Each number is 500 + 40 x the weight over its row's rms, rounded and kept within 0 to 999. Layers, rows and columns count from 0. Numbers have three digits each. The size before them is the row's rms in percent of the matrix's.

# layer 2 MLP up, 3072x768, rms 0.0782, rows 1365-1570, columns 64-95
105:515557488516495529546499488473554435499488481518501524563524536485540509478487532479470515456520
122:574474474508412474533507573535539490492519546467513424473524582469554507584490473494524501496537
087:476390493475437533494497439462434556496414502522568502478505501449509590464557535541562515471516
102:474524532528508448548496485523513469474526558462529500532444450498575420435526496486595487557488
102:451464434549442508505513512499519503465491503458530409457576529488498594486438481522529541501556
103:537536462472471557477505509523500555483508520516543497506525491491508460508542517427518530522505
097:475482529451512517500496480522479507562550518544505514500468466446489539504502545450548509527493
097:509511532498411502455574491530497511502479519508459467511485478454521509440561532506527504509473
107:466478497453423510542489484566529521511498437490519481517518451503525509466540483548478448498530
095:451531494394475510532449546490444501458466515501365522511448522491432506494512546512484527580536
092:474477528504572466533554442555522512492532478402480557533457461466519480456506509461534560412472
078:491460530438562465512484479396477536515520437455549434465481444496528460465503440461484509456557
098:477479612468526493574530538456485574481519478522431540516444478524500500511490465550512510535515
104:470517457470460512513552471444503457543515500487498447450444499447433500510470551479487481534469
087:529501474504516506514613476548516459525626554516515519463471523580514501492560488464494544523529
101:584505498467496430476573516534517557503472450450501507534514506497580506556602483436491480446542
103:510478508449546491469539512430387441504534507538551638507476486451519499480481436497489483525494
110:538481459445498544508449507604449458450462512549565488444430538489458458513590497464476567558507
104:494534519468451463508491449545465514531464547558539543479505466523542506454490516505498557565480
093:515551549495549573474541477505473532457456472472499523438568461410523480444470614505513423531478
112:466447519417520487526496587537517488537481495451579481516477413485545478522494459527504466517462
093:501519422570506485536534479518572568502505602526501463443523485508511568592576454469477487503482
104:451499464477486491516464469506474514492456502518522531514581502471477543506454470531478511443481
102:520419453451475531494469472452511495466495489496552489489438505515490491497510502489511565546460
085:474504488532540488573535542414553446526491495560528329482493479463531495472526463514536472557551
108:597506497406527515486486486504471498412536433562487591511559467545499588494476547564500522514490
106:448529527517542455529559463466455483435510511485513470553493486480562545470500490470510585471503
104:484535509388521514477547565506485530486480499464464479459500449527426416504520503481454460501484
099:452460513443432458536421487503507542426518496470468491481389529495472511400554464550507513495558
107:543496540526522476450493477459462450489475452517573496531434460523420544566472528566506542497483
093:551483565519498543543540502472506542584506498480569509425559456419532526497508500514497527502506
105:576497520482507540423494509520484514469405503497499498590555468440506432500532494475450509525565
103:504489454516565534474452538545530535486480534481514471579503501523480536554489545547537526558566
101:449437514478519451421471528513554500541466489467448537526546477538525460471539511567502528495566
088:479447502465463490487514513530543465531439461411529515494468519532458497533514497481402519470561
100:456529481500504509452451487436553502493518576466580514486472388478521441540492430466523509533522
095:568509594528426493503477499555555543499485508421485490532504555529508444567484469500460450511491
085:460441518478466530555479471511483521493510498542529540465549458502554474529479518481514511484514
092:533471484477497446533519510526510480572482474487480475494479492551478446454471558527509552528490
100:540497546484532541470470500572463524511390552480518448469455498544494527505506496545515460540550
106:510529504489442415543489536529497500520501510484483550478494545496562574610556493549464495469504
103:534459456574480490445492557511495441518563502560498487507532470497372505506555549572516406495485
086:487517523552482525486532421491449497533487437461506462493487496506476457533470545497525474484483
107:509493514488537523511521438518482518484546562567492439560395471504465568575440495440475459531474
106:473488563426521505496436468507470462481565466493495509532511491478505475478488445488460492512500
096:512521496512514491522444478436478526511535524603516474471508430520495522504559521546487493502502
104:355528543567492484523483525505522528444471554571550494435498516477471476530556487511581444527476
106:489514463530440484499471464462497431541478521474502534522531416444507543515496488547524458563463
106:519460506461504551502503497455478470479560572515556464512545489521558497469461509500570503488443
100:460487557519546461487401546507504515542548502476503509481461491521609469481375440507486440521493
096:475444507492496561390468547467537443454420494471483428477467420497461592525457471515475497504551
112:449406526472453493488542540507484497530471485560481598517467490510553520507506614524493542436533
094:500484495518534536502464577467537501494476481526489605477562517535495495470557497523537485544485
110:493501542481475506509595512474513461450498497470483486446464528459449513575514500542500531509483
093:585528573528577499493486520554465555575479512463542484553470544473530466488532541507532540473503
082:521489463522513472581537433458474507447522533460498477531490625464550503472445529501508469482575
091:593489451485506507489565439515536516472444452524456475528465518481470451452441508484485504540477
097:575522515456471495497465488580434548524497556563524520518471454482474469550538501466507477456496
091:474410468511388485534518518415505477547544553457504562515540442425564534500401481525512501545472
112:499554469553513520482495446592478617546513473512397557481559488507537512497512473531466443525521
092:517512558482518476547463453494501560534328532433450542425492513516511434500440506598438467481504
100:500494464441530493572491492443537429486478568491526539510508475463551489462469520483591512518518
097:463492489485504523370417469555558491515510548541540449452458553496496508510501445490485559535522
110:518485521519437558500525636592468533591513544508418477517413440532471542534540576428536524503519
115:536446582569495432438484418485434499526502540533488518486510534513528527407555440415468488431497
101:467531508511475427456458501503421474517523503477522467428445559555446533459480569470503484486486
097:544436465557489507515595498487481486507474443523489473480547556555576492541506521478503490497466
101:498509516536519442517496506462447490469456480464516450400475508496479514498545558531500532539520
099:496492491477499462460463485599582492550503584514444553499482481540537509528448401486458529602488
095:441489545517433524459480497509578550490468480504510515531491502427527603506510514469460537488496
115:459558518470457487463598537574529509445528482486521440500467498534556516568511533445444546487581
104:513498565566485568451525506561556474432558491495519482556520509494488501535541503445490541515492
098:526508475558495527506486518424450499508452479574486580498521391555495476522519496479479539463554
112:534458547501553465530509524537518549560433488415474532622483413516542462501477437570526488581473
096:464413473479536504419548533512539453488526397499460465538513553463487509452537485583486578480514
092:500534431472444478488425563460523501412513526519507423476514558542513455506540481574512448576474
108:499522528535434517533413581497528488482540451359534475425499510538527497501483454497487432493438
099:476516573427570480503469478504416492477576483529536506507563486424528485495475532478476517456499
096:473528464407511473498513486523491474466491533501496509528476516504470550538540493503593466501504
102:489454427512568514441535507512498549503528506529518488426480497429458515543510444482425497537538
099:528506463484457478485516588450572504514496463380483483541568451450428482572513463575489559462480
106:506420459397505433451518449455477485475502555494518448513489546468514477510521475550489516494498
091:486492455431492521529453526482514504598483504460524499538595506507530528532484480562521530516475
110:527519487527478590445474506477520476473502517572481487492465474490523450514521504482490442513531
104:544546467483512460518459462527539491486473471504477546408475482435399458527515484489507495544608
097:480545559455477563512585570511531504504513306541555550575503519499510450495503516456525577520582
115:537534560459529528410495493515609520560515456484529501475547382468571488467475520523503529477487
110:600540511482490431505469453500420540512534469419490429494489492495452553467490512523525538575460
102:532514522547444491545505472551407502418470536487515479497472517499517482464504505526621535504499
098:540570469460579482394498489548517548501418518434413520488480516474550574525536514492545464491525
102:511520442507489585536500517601519507501479469419501464465476456492538562580518526574502443472474
096:573491532511410470505549553557473431409405535481506489555470577531486479480470507516464537507520
083:463403555514474503584473512553543452573461458519581362495474538507455505455583510431458524433534
092:502514457385475498543457502581512467481473452447514456539480487398447505550499617439522536490586
085:530490492572483445476485478502510457526526500390523498478461517519536439440518506476410541500484
117:482502581498457545515527563502522472429465500416493467488563574486509490488516455581561525461472
102:500512466483549493510508505464486441520545422520458514580496550529456522508499488508421462524488
104:473519513413531496486562514495539538504538554435467494448550538520490563511438493514514515536501
094:563527562524553434494458514562505495513445511506509540546595500507486520487504521509468500506502
115:498473553488485560522473471522490524519543476448523538499534478498461536485606578492506467480494
102:469509452449508467527577494522515515461509493513498457482525525530572497562482452408424571558504
095:535514515528570484387517484544534509464488526592521630538483495505526480456471494416460516517531
106:553570544457490528591558473482529559504508535461514508493593448526467435482541446502511462478477
110:466565476520508482529529494560540450519528546517527442508539503526511453526526494574483489525485
127:503480547530562513475522545533475443406518455478433571578494468432548501460478439501524586511509
100:527448462356485470555508465485525503489483439453491469527516481458520518521543502446508567447502
098:465512538483487502558615520507449515375490523464526443541451505546519485533472497540532501421478
090:551485535449481555478521498499493447549493494412459512473545455512532486478504500449487441509491
102:459493497558571490490570500547461502469498510526515462451483555508527490521485550544554548547505
090:495513534506470522505498472498528522566505531499465481430454483533482396511471460549555477570538
098:497525426508489526520513545527481486553509529492466516515521528506536439558523442592510489537507
101:517503500500520503503506445487532504491437491488428464431515488509446547491558509485420530465551
104:504441454549415528540505503511545524462474523501457500519507456438541504491453443514511518532542
096:490487512545553470512538532455485429471552504533511489518442469442494450502524544567512490498550
089:480497449561547487414551553444436491546475511533444473536555522468486442480482516493414447527522
091:495411494481421507533455522462453485466509527412508465478448578524510453526537548399447455427562
102:503492454448522489470479566489522513390570509532581513464555494527522496467582459471472487472480
080:464509465492516459587479504519486478526488483504477483477488537522466510514482436512534484470501
101:526544480574489656478466464471548481549485493493557543494477488528432570553527428467522460473533
111:466506483525496492492525469493470585453500484479535552518457463556556536475563482501540506546452
094:445460560513525464535579466481502482400574500550502500518530512472537432581513526502512490526510
107:477485483425497546514528479486461547523515524577521545556498458495474546476485514446571414502504
101:578525537521460517437551500416479553523507503476486433528574504383544473560529470567467468512485
094:575556496491486473507485489504552529497451477538490517498545513507515487446542534503436478562497
104:547467534455426511507472524490495488516585513492524476530570484479494487553476525582447445501516
095:475551562489473451494456530421545586476543424406502496516506503463512502545551561513537479501528
104:491466543502558495527568470483483499528534542521480419457523558490502516496472510569473552517568
110:545479464487522503458492456519503517520450484455438468515522492441528512487501539545508508434491
108:475501555445459478537461471585486481480518486493524384526548460439515481540490421578467470574461
090:523463448466485487468521481537497501582479507485336458564510511573570473512491530559504467529520
099:469493476546478517521506508553478531488435489514531537490631507540525492443501531514533521479520
113:461535545493514476559510479550440514525473479476463541457513504471524509475506527469582517477546
105:585488517482514512464480465479492586436468506493386445464462447483442408490478455524504448574448
097:537489487462506521500539561468513520489420441497574494458495497475528485544523486503546479512463
101:469520495560507513531538444550524495454482460526484536523503476532458467519563467545565503518466
082:517541485472515502538514506488503568533530474518541530544566540582501534528464425535552404519537
091:498458459503544535486500405538480543479546541537468469499539510507524558498467478464471475525509
094:534471500482527456465471517537554447523506540546463453578475542458522536531506566570491456478485
110:438529537464571536495480525554518541449508491548535536525557500526437532510512523530492515448503
077:502530461497498424545509569468547574572487509466487496533564546495575558503505428506587512593543
110:516547485465529506470537505512459486472456559511479555510506492488563508541470484462568461460455
096:520454502542472489556473487483463518486511508546479551559511516530461473531452455610447582500513
098:517518497390515580512536497538531548487495501442469534452470596483439554511550529514507505511496
092:486488479466558518508504469552519490476488569473525457512472484471526524480461456513510463472505
098:457540485510407534447510492475514528496519508509511527474448557524533457499481460467470535485471
088:467463508564528449492479484498513576589613513552503393435513546551495516505474422518505539456580
086:468570476469486496518487432429509519473439476469486490534476466447509453532567543472506539562485
098:510473462507464432524539549483538477453513471444465543508473465494492508494569487493510481575478
104:503511557518406488524549497487550511492540480509504549475454457451521469494506506499479525536433
098:441522508521494433523452464492509590529517536401522581515464501541442427505523495531518505483476
106:514458495418428456509513564502515558554521440485556529556524541490452528481561521512535534436434
104:479498479530578521538515504532444578486536408513477490508443529431504476521527488507574433481470
102:476490448580471467449552493482476495496474566417509515515493534476526550520528443568511466428511
097:438483564443524494523563510463539512435587398461521543504504480513523559545480502464522418444534
111:440526486529486548500506568486528524481536494476544466482436599577543524409475490473563501557507
096:481515548512494501446614465492485502506490445501481471498495472512464434480505547596499527474525
109:463523548521516426574493500526530523532502563496494580539522467487539472468538486479532534511562
099:516503486440497519524511530522546498546477492588525404500532461460469541473529459530457480541468
091:535493544415491537507505524487539533508497508535558458487569453484501521566455440502496480497473
092:469547522532488536552485523474538427546441450475460532501524413477509536549494496585575495506530
094:519431490473478474419421476492460480506463448491525467462538535486514539448527498461466511531510
102:451450505507490469515463506522442533514561480583452508485514510450539481521463482493555519440480
107:469467457512442532447527505513476424498513434480437503476493413478466549457515447488471526483531
096:468461532504494532472558516446459568485458463539514564461489610535488505505479504400534496470546
093:517454465499459483375531506554592509528487468458452471418483470498443517498557570503424511519434
106:547561495504469492551527506562548436543477519515528434437478411562512526478472440523504526545427
101:499497456413450479503546455519534528476507512452470488593513490543527488503583490529457504443482
101:469457567438450455480570471504517515479482479522520511516462515463526520487521545485549465487484
097:512513502446549540562597425505523527508463527529476498483526495422441435506478473603531551448522
090:517466484460452422517527491604468510526465407571529472490481550567535555616479497512536581631493
109:567484521517587578567462467557504534417529436515532512513458570491540473542491493505462582534470
092:538556467551522463513439526449531577533486505415488544548515492400489519491497491517565479574501
083:467573544501496489518545441415490483525555508432482506484546501539537441509396484533525457410552
099:505536496519585508511444532467455516550503541456498530551454540535431548589424519530461518516536
094:458514447525514517472480520543475491479538488546471461432454490370532510494488544453445419522480
102:478543563483457486542494574518538538443503469498486384438532503502498492426536476489552503527506
107:464509528499464433499511465527454468522575512447490514540494564433529509574448444558518542495413
097:551507421492506535460505509541492502507497531535494474455500500545504557535442492454527496495567
114:558508550483551504507543464521455411535570523456468571466529504499477464539503539493513461506453
102:488468520454490580401483557534450503494507519491564486448550482486485521475472441501462525474472
104:462484505534552499440493468627566527445459494507542500519565504524483525536541504522458482532522
096:451517456525541508490431505520480504480481567469478473612598512467503502463472514461493416437490
102:453511471474460485506503451453422503482527536537448543478513476483515475562425476502511504481578
098:522523484500508471451497494496532541538485526525548454514424463472505515484507477501566531579509
116:537442485507509542479501486455506586497509548493528527485486505489546543553499520413537509446516
084:543569506517479488485447483480452601485466510531472521565502461544510393496569500491504537512457
111:557538459513465520529537524457458495497512476500489527449456532506469457530472480574476527533586
102:467504466524472504538420477485450586448583509518508436479489468542527512541564565533548468577432
105:461488440519518402554459578481497542548435519457510464441506542502528509501559489495502445466519
104:503519492378533472453540582487497466502447553476553494546483493463568542483530489497464452497517
105:443471451581513490501473523472538552562521527584483512478522515530496443488525471588509570503585
095:479535490439463523500457397471519567517499484554479468513513537491513499516496557484476504545471
107:519556508432499561521557530508528504482518478522456471529476478560526565476438520506492456506499
103:519412540455570534497498515428462451508513447480526474519524506515498517535473554577492498497528
107:573441565472439492491510548508511483483477461525509472419537492492466559474586467503480371549499
098:483505439527474485471515529598501580501492518538550452492464527502486474524566521544432516477464
101:492513462519465508493529574466505457480493507534562512450549534479449487478461468517508427524478
108:457475484479471535491532508511453460398501575489573437453506475513519558502565435497510486509542
109:520493512432537509567537514526538445555493495385468555472451541499456519522521489526520474523487
107:465525404500418544529451477506527480451519505518524504503499495415536517497525523544497489477432
093:525569540445467489500594484502494553478570484492442526539432564507488552534518487436457455451518
096:479449521535513491535455542519478521542496401479443501462481561468429488527483534413458486500522
080:513506570534500545485547497502432438499465413515493471550439535520544474413512455480519479485508
098:467345477451528557575407521475566504522501525478479531455491525462488498476477505560533519410529
097:535455434545456493491521489465457495552414457553491496487443526555502423503616546549504512460554
108:508543481527515473523576516445517490485528512468475562561506467430516478484508455507470417555584
# layer 2 MLP down (transposed), 3072x768, rms 0.0281, rows 1365-1569, columns 64-95
103:529466494550487456465587479470531540496491504436551519524494525474580470471541515440519420396519
121:476520426444542462514518529492498431537534549495497490533492518497536524483491505437424603518398
099:459536435484513534475491473409544453497513579529452407479522548443468522527529472517512535479455
076:443504504511493514468470466526501489505471611437429582436442452516516491425497443519539509546483
071:509491485449528480540468469521473436456541517482515470477439448457482581489471468510535544486469
104:517479422507441518535509561464434446564494526457461467480577504465435529461485486462518473491499
087:470521583510470506564501416507493540557549520483518479515552501476534472578506503497628499472456
098:476566493563424527437528462505400514488498486459559507517525475482503462512483519470569465422505
106:515536500478595452516531490571499472505606493462470512473478407542509448460529572476504474485422
092:535497467433538507553520446499453501470451452515586436489477506457523505480458520529542490462538
089:473537522511549451505443557500483498516540489524494495542579499456457449493588468395483481503491
080:513400530476480502505515538476482535533509412438509458460526407557488494541438521541508439513427
093:539473450506499513452486464491477481477450494552542464555534510525513483474456515439543448545435
107:408494467533578472489529566481561496515453578533561558461527523488586457511516470510499505502527
077:453516490491527467503479515441491471481498481459469503514474453471482503527471493537469509502487
110:418495507540481455541507439492501561584631492475542485508485529577568499499514411478546517417503
109:518466554473554574546507547476401436457462550399558503496436527545459477394517470461538523472509
111:505523550503409422605496461542483489465507425491433481506508487491512534481503509492421496527530
110:383515508509517434572505474566488511489486419449520481474384553523490545472491536535464451488447
100:510590542441446526508387490519449442516541513533546503455548483498504518501498511498472436496489
093:445480566499460442543519528521511461573516606452480452506489446537512485529483503535522461466535
090:518510514434482511503506459473516519531506463510457481532531528527483455433495479572456494549539
109:521467496563473530494501524450535501507541481506533453482491537511487497494455499547474544567503
101:559482503444483527537468548565518566393527557479504459533494499506533518570513481616481478495478
092:482495500448484446565545532507494545509465506510496485463510517417511510491460576587521510473488
110:489580458540421489529482476510570462486535435507542486458519473467487502603453487532428471474482
108:481465529450537563476530471525520512531461467523538498491569496570483520496501471508496541501492
101:494463505531454494520503486523545447554514509507484485508538541551543515462580487525504514512502
095:473514545525482509546491449546470581482478488482457463524483553552516468426517504507501497558552
112:511509456541469475452490516433462481473599507444364558527528483457588474566507478532508612503429
095:584538465434478515517474498468506506466495538513484491513541536534443508530440543496520491495473
098:570506511443545518520582539484444536461437491437521524498517491503471506469474519506474564472505
101:511485574494533500524483500549510451442471566486521541470416534520515493514594485517536469492463
104:490512568495493473472550393498462453468459456466503443506542447529517533537544518404558500548494
096:484539451543472495494491506492563516575423515456477531559523526480562530494493483447458519489454
099:457509510532498499498554462522512467455475561516525433502502517548516519499493499488503510590526
104:406490557518465501561512513486495475480542519484506508519528459557460486539510523530511487516437
088:527518507438468508482480455468424439489524587454568523467484467457477497545579434504468458494609
101:526474481518490486544499488453453502495488482495521510498446561519522527480490500495549502493506
097:519522487417514469461519506538499452511505529497536549575538481417466470565486502441543457540458
102:520552426570466415562459533517546484571543456497505440518537564549548489521601505483508495520516
104:392523472461477479559470498512485492483462485472554480476496524530541520493515467575463538531479
087:513385477464510526445477462534469542536469545463477581488457462477486538493527573509476469461543
103:527503563553474447510503561489557488526495475433410427526466514513572518522436537511497470497450
102:453539532578548456548531519506491352505540531472503468558541521506490524543485522419471513470533
104:524464441420489513420447512532522452454457507472482510511547495541550466542552500461536475497542
105:438482517523484510475530530519527493549461549439532513489521454497515478498526531523540470515508
112:458470448512441459433503503535537485525430523469452521489536554504544453479521523490547516512594
103:479543454502459540536513491561553496463553526521522498530563529566566432467534529550534486489435
066:493516523534575499513475517452539524547496452472469574560499564490484476453457520442493480498415
098:498458490461525448511527515519570522537485544482518513445473528471537485452465499534515548501536
110:611505492419511520493466573550529538440502456481550592463496516487476530459557506479460544456467
092:527530459489501474457491517499539545529453517513484463535495492497546506521494472500507512460472
107:491509523472468475449522455448505489474488477465510491522461507469473441499530531490508471583572
094:469534536461455480521515490554510569432525521522451556421513512506484548543495471562482488511547
070:497528517531516513514514620534536465489495522434493471470479483548480477507537489496502487425516
096:520515512460493506478474508526550457543577543465616554486475508484506468466479506541517509557466
088:493452465525463511524465550451518538529487498441493551438516443530498576439528493473479474471519
079:477516413542437536500521462494487414482529545580515487535571410519494568450525530475470499402520
114:466534575481503458463481424508478478541523486510495440498513514507544515530502449489487474539482
096:508485543442471603446529566497478515480531523469478437505451521485523483482511463480542458491418
102:424500473419507499517552511460440478466557479506480492488465504477496508466479499517477549505543
108:496452441534470467472450505461491503480505531537424490477479535492493535512452494482545579546488
110:540524433532416599493533535521471463595445545482434536422477537423473577597533534425485521477482
111:471616500478493482525454484493447452497503530500506484453396512470510409439495537570466523484495
099:528370530512506481493450516451515503480521523508461484442546490491534539533545440471444515482447
095:533449494553574514492562456550556529488459475532464581460439491441513407468535544432516544547480
108:522494476516514531392498511458500439544458460524552459501505440419503477490445477530513499511478
099:499463532484542516510479491550456483534503535503407477666499478499518487517515513479456489445595
098:528464518476516475517548435412495567502498468501428460480470489519499516487519485566543484506546
120:507466489544544483495452543503461492508527516422530499502509479486505516491474531418467549521455
106:540472514534502541513518436522573541432539473482454501491573498535532508609481494535479481462529
099:503502526487466479609502509527509538490480447508549492499425531489533548477479530504532523468443
111:522504472536436472589419494492586485438526545549463422461506487510531467500575521486528487460464
097:532488562495493437471410459512565508545510549470592540471486567490528532444453515555477544520412
079:466481447483483528479506475517456536553501468503535539454453426530533480470487487463534520484570
103:512506460500475465487480563483428501486520565464423461514519518537514459576502439459486473468516
099:496507563510520537458462514531520523494450510505503492476442527471497483483539434580474567460507
100:529464477507509475501514474445529434483434449372466457551492504563532514547493460488486436479539
102:521497458500522521463558501488567511479550548475598517536466558473496514504475483560544424481459
076:390516371478556442507430478502451501486477471468530557550490424490502537551494498487497538495449
088:476522464525464523508455493559526572486407475487433517525430559476504520522511531504501471518543
095:498541460514551521585441501500483547445495521535400507471480534588440439490489524501488482467438
108:511506540514439556483450507532594503475647503466441451516480470539484576568517507452516486537453
104:477506550522613478488520449517556464434551440459562532426582414559449552526493483453508522447533
101:528574495409472540560493529455541519438539456512490538537505459527543435505547463522519524537532
121:509508518524501475455559430386610454509530505473515518478474467465520541390433551544511577476491
109:539400560467481415496571495535508471483487542496490481397450476531534562534529463523556532575431
101:503518552540421452528486440500549503533508487495474548468457580490568500537524586500499492503456
098:467527480475489468468569553507462467530503456542517533495485524508552432562494496571515533468553
100:511494546519480542564458501400480499559556574556459467485524478527447481413541530487519528512484
101:534534455470499454495544436441366477478479514538578483570475536507501531459503509510528545469502
088:465466463476419510547489499502553542486485475461487424461457513412535496562459460488528464525418
088:443434507517485519461493487442542591554476498476580545464556532490499439426474492502493496465501
083:441528429552482459503478472527487434519429515460532540470452549480504481515532464530443496533514
107:464536479402515544461520505497512454487508527457439451447538525541529506405522505541540500529379
102:562458528478529507573531499585494488429508527506426408499468497559545503528578466488509502547580
107:476488479468462484524478481546477512521416531453483535435478519473457520508498553537445482526581
101:529467567484565527459451526517427498465561484471497496569481445502484554509442511493540491464512
109:510565520521448585522562512557536523493504496518580427527481522504504481509523517527436460483500
100:488566531498616484517519553550491530520490491480419492497542544534483464489470516510567505382537
100:502424437526448501473546465465453523545475485546490520578436427514537502454494569618494403461529
104:464485522505497526433459515522497530483472508518502494456525521528494462429448356487463518453447
108:433506519454514503511499512551474586500565506486449465579493511509532479504598447531548535550485
118:495537529510454519468487534555562522494545445514497496490436487472498459463590523484517470565522
098:496467481538455470392451476504492483478505452584507535519458533515467474500597501466499566504481
099:436516482565575499530527454600506472487512490478494473533475456506530499552456463487530486548515
100:492479509509507496524482493481464490515557590557655532519549510444480418482447491526464480494495
105:507580462561503544493513473487482471479440549461534461396492503533479437466560508441524541480479
088:470441547534525556524492428480444560490525405488519440530437481493483539468566513436513535522476
100:517518593531536531533473423455509474507497520532483497477539494504488513421493497484510541541480
107:492496470474477489521612445512466477465490478520464419480553503462488546495481483520490493568487
105:586530412498471504585557386470482504515516510524438444519545509496422494487479508443520459518451
079:455511455584447437511518504547514493481560508479449514531480538534492544496483456461549522555454
086:504498544531530475338425487562528453545464476515440486515450522534471513530522480526506509476491
093:530481423490550451492548528533383431496461396500510520458472551529447514481523496528442560494468
104:496536473445501500559545509543441463529458515499517454506486505534490428478494428543494546501510
080:490439551496472509456533451483521566453490471512456521489487500526488479528479499510483503535464
100:452465474494472473435445524514565508523535531539450563550504533493456552571528504535493534439518
076:514471531529518516497564569535535461519454509489463499513530530508448494487466480494511506506570
103:481480456482515447492469498533573545578475529498540540459441430611439542415448537503559536514494
109:499500577512438425478554498448498510467424492530458523471492503544449411534482523460500482492495
103:524507418580452518468459506493466539544562492530519492465551521455591485458536508562549450510481
097:555495503488551464522510550456467514532530518495509477498542539547481449466479419452501519543525
105:493519535512426512518425472502500466520532461400544439507565484504498515498461443438551570519530
100:514474497487512467501488475454512473526466549553450471436473532502516488500500530475506521521462
111:496521493536449515497542430495540539510553541473487493526453496483396584502541471493493531497540
112:576503547521493471494480512416583476467453463513507458475536446524476459448551496514522516503529
108:444486502494514542523569584532539478515484489497444510536557481550505494570517528475495468475507
099:473507449491548494499491481456471460532481500526540476523435478494427514517460459509505575480522
098:535475519431525480498623557530498482535518533498414529552530502471550472538440524508533537495471
079:440507472532499496415470508466487522521523491563531538487532571547533519588447502551471524442483
106:568446500487508487456498500494532496513450385461527503453560526480516498419468506533569512451512
091:499501431492508476506499507529447442531527534443500443580544471554479462538505539493469548515493
099:521564490497431497481492438523526506417576521539517462414493485532531523500512451590555602572504
095:486483490553497503411484582486506473472548450474504504512458515507479525510539534501429482574413
097:540510505559462475493513491568486508462520521480496480583456445545501466531547509498576503441473
099:500438432462482591495509467481606526422572429492494527515530443509507482515520465516459503506502
095:532560544502551541519469495593522550490493455556507516495506555449532459506462510547468488464549
093:473549499523521482464513467525488547495504486543514435526446474457401448531435494490491517516464
112:594576498470471501479501553549501568484515581478435525519488515510484512498514500540515479545536
099:455535589566461411508529538478578521469579574477510517475351455527558476509487507438518572472455
094:474556548542474472530465522494488463485541504564499506481496487531448519505529542483502567431456
075:493515544567398512609553376505546420457531558507556469527456503530465497530500508531509527507538
103:512486462436538479511469528454462554493520535519598512523536506512527555443471432461525563431441
096:447492531540491438473466553445482511499477501484461493466550540502407518416486445446544495492441
097:516523510591565494461412461481485555523457489496493588527554487542505591537453562467478559468484
072:529488471402486470490488519431479493475471566519508526554570461527429483539471458497536479480544
106:450478517521557482472533472467575477511538375440446581472526492521553474530523485524517387465455
097:491459509475508424514511496433526526524538395512476517504489503524522527498512491512522523425449
104:524466430531479466491514460480538474451513491507470444561514509461561519569490520514512527451398
110:497546489520487530475418414495480515549484422542467565543516572464490443499510473463578475465533
087:556484541497455461549461489481522536529485505465468513505483432501496504533534463500465509455513
100:490488452537507525569498452536480520483528560470476509477481457425582563476481505525504453505453
108:446500562484492525525502431506503495456500549544427439608428560467484582511423474444515503444458
077:510526545520526560527507499492443587505478519543544531522505484544554509522419435474489446464529
102:537547474531484485471486472478491504493524463483535493501517462484484488466548460537513502474588
099:479502500571503542533467546625507456457508478518523487520490507476479520494587514502557466550545
093:513487434488502464439505489490546499456602476470470503476502495541512460555418512544520570505502
098:546558635475477478446480548489456486480500552425539503527458549481528530466519480445507516502463
099:458527562554474511517476492553571466522518443529486503520548520518536455468428455539447566492478
104:446551516492513521474493517496544513509516449486481499504519486529577472442430506457509588488520
109:511452498568450413477532466520570464420514511469553510547585428511451531539545588457449529534554
100:501500479499433503482499493531449425498509531487522538413522438482479457503494483629541570466535
099:612542443494554570435501551541440498525532510564466547469388499481479537539512510545512458470436
105:533551486557448517564476535521494483433551470480538483510510447455499478499438504510498477511507
104:499469551495518467486493487490456502560583510490462518421463468518526537458477500536454475504521
104:514435464539457463471563528528456520488539539523534614508492520505510526509524518512455516550490
102:468491526502490516450550497386537570451419536531503424488500442453467385530501507539470473444416
099:463441498513559460447465495572533547434472622395533507488533484522475574503471476457505483494523
107:484493560497514512526449483490480468530567536506459425482499479489436519538514499566498535473465
071:476546468489487500533547475494457503525471532500564491524483528532486483475449506437472546463506
067:517503454507508501530470503501514537540476496560505457492480541460466526497493547477447547613511
084:517560498518555488573483563482466530567486452528478404521574491535525495509507490458488495481496
098:533540556479475479503527479568472484529480493453538463441561498426469428533432512455525445506502
099:579458451428459532503488476539519442459499509478513414462550481492512541498496521481468498487528
077:514550465532540536521498465482585441435554473526454460505524484474522519453518529559552514570447
102:522429487562452536421513563503454496425474533456497431530477553519529524484447513541464524472494
114:486500542494478506507479513443484464496475463476519513478482602495521516526560480565488509495448
100:516473545466502436521496426502480414470516485463566540516553535491471498491469504476512539454548
105:502493581499444453510514483490508498561498504457533491525520457471571450499502453463475478468489
101:526492488468521495448540481413427509422471505504494533479531468505466461511479399543472509443526
103:548552541529439500482521469585527491473501484528484580591541459484456498511464510541500498457517
108:472640536462474486498486482478493528522492587566542540515505514579541524465434532516397527536574
105:539500481566441492511468518513461487457450514558519438497480501562459407450551527524518502470567
085:470475546469498469432461517523502574518562413489468541441493544624434477502456526634511561507447
108:452530544532515486519500478542478558515527491469461437490463475519497555458503465503456514505594
102:440450516516467568473473504473462463509501490553499476465477434578583420453475571493444472540533
106:509504492475564417506485551565479471466445464486472496467513468439567521492425464497501481549468
108:486469462527533469530472458500587479576455562523519584471500536484490530547512589468541454423446
049:487457516490488513482530515537383554460493524462472495522487503492469516515487491487532522534469
097:477519482516540553606550504528563535442451450445392476567505526510479602478493494501505498501466
107:555444465488475506515461487467519465528530534464474465524475556493452471549498535442553526449533
098:455518532486539481505453436448461525516534527519490502439495497505575512490467478475483527530580
108:516534468563543531492457409421511445499465551496558489500540514475599511467480506471460541503452
105:482483544513516563556506447448569531544512465532465501502454477541498521405497490481441517450420
115:454505452512531522493463449476464496452477572489476539536528503526513531485563533505536476488547
112:489407479458429570553524484464499461445498522474480485453475510520568523494455528497504492571519
104:484487521508484499504495443602526550477489488575523496545492513427501464506491474496477569512528
105:547530504517530539414536548571479479444551497508544593520547462551529516494486453513533471478577
098:561523558510467522522492532449529475562455475586493504442451536485420481438438401555530513428445
096:525416481493443541561489557573488540527484499492452542466534523411532487527520469468507517477556
084:445496562490480515527461516481539554492475566469499504417539459502530546579494534493514477503467
088:504411485456511450556572529517533443589517498518495481522516500522522497430488428521508493479496
110:468550501481509489468542515461500476557540461465531514432505502441456555464469463457461521495460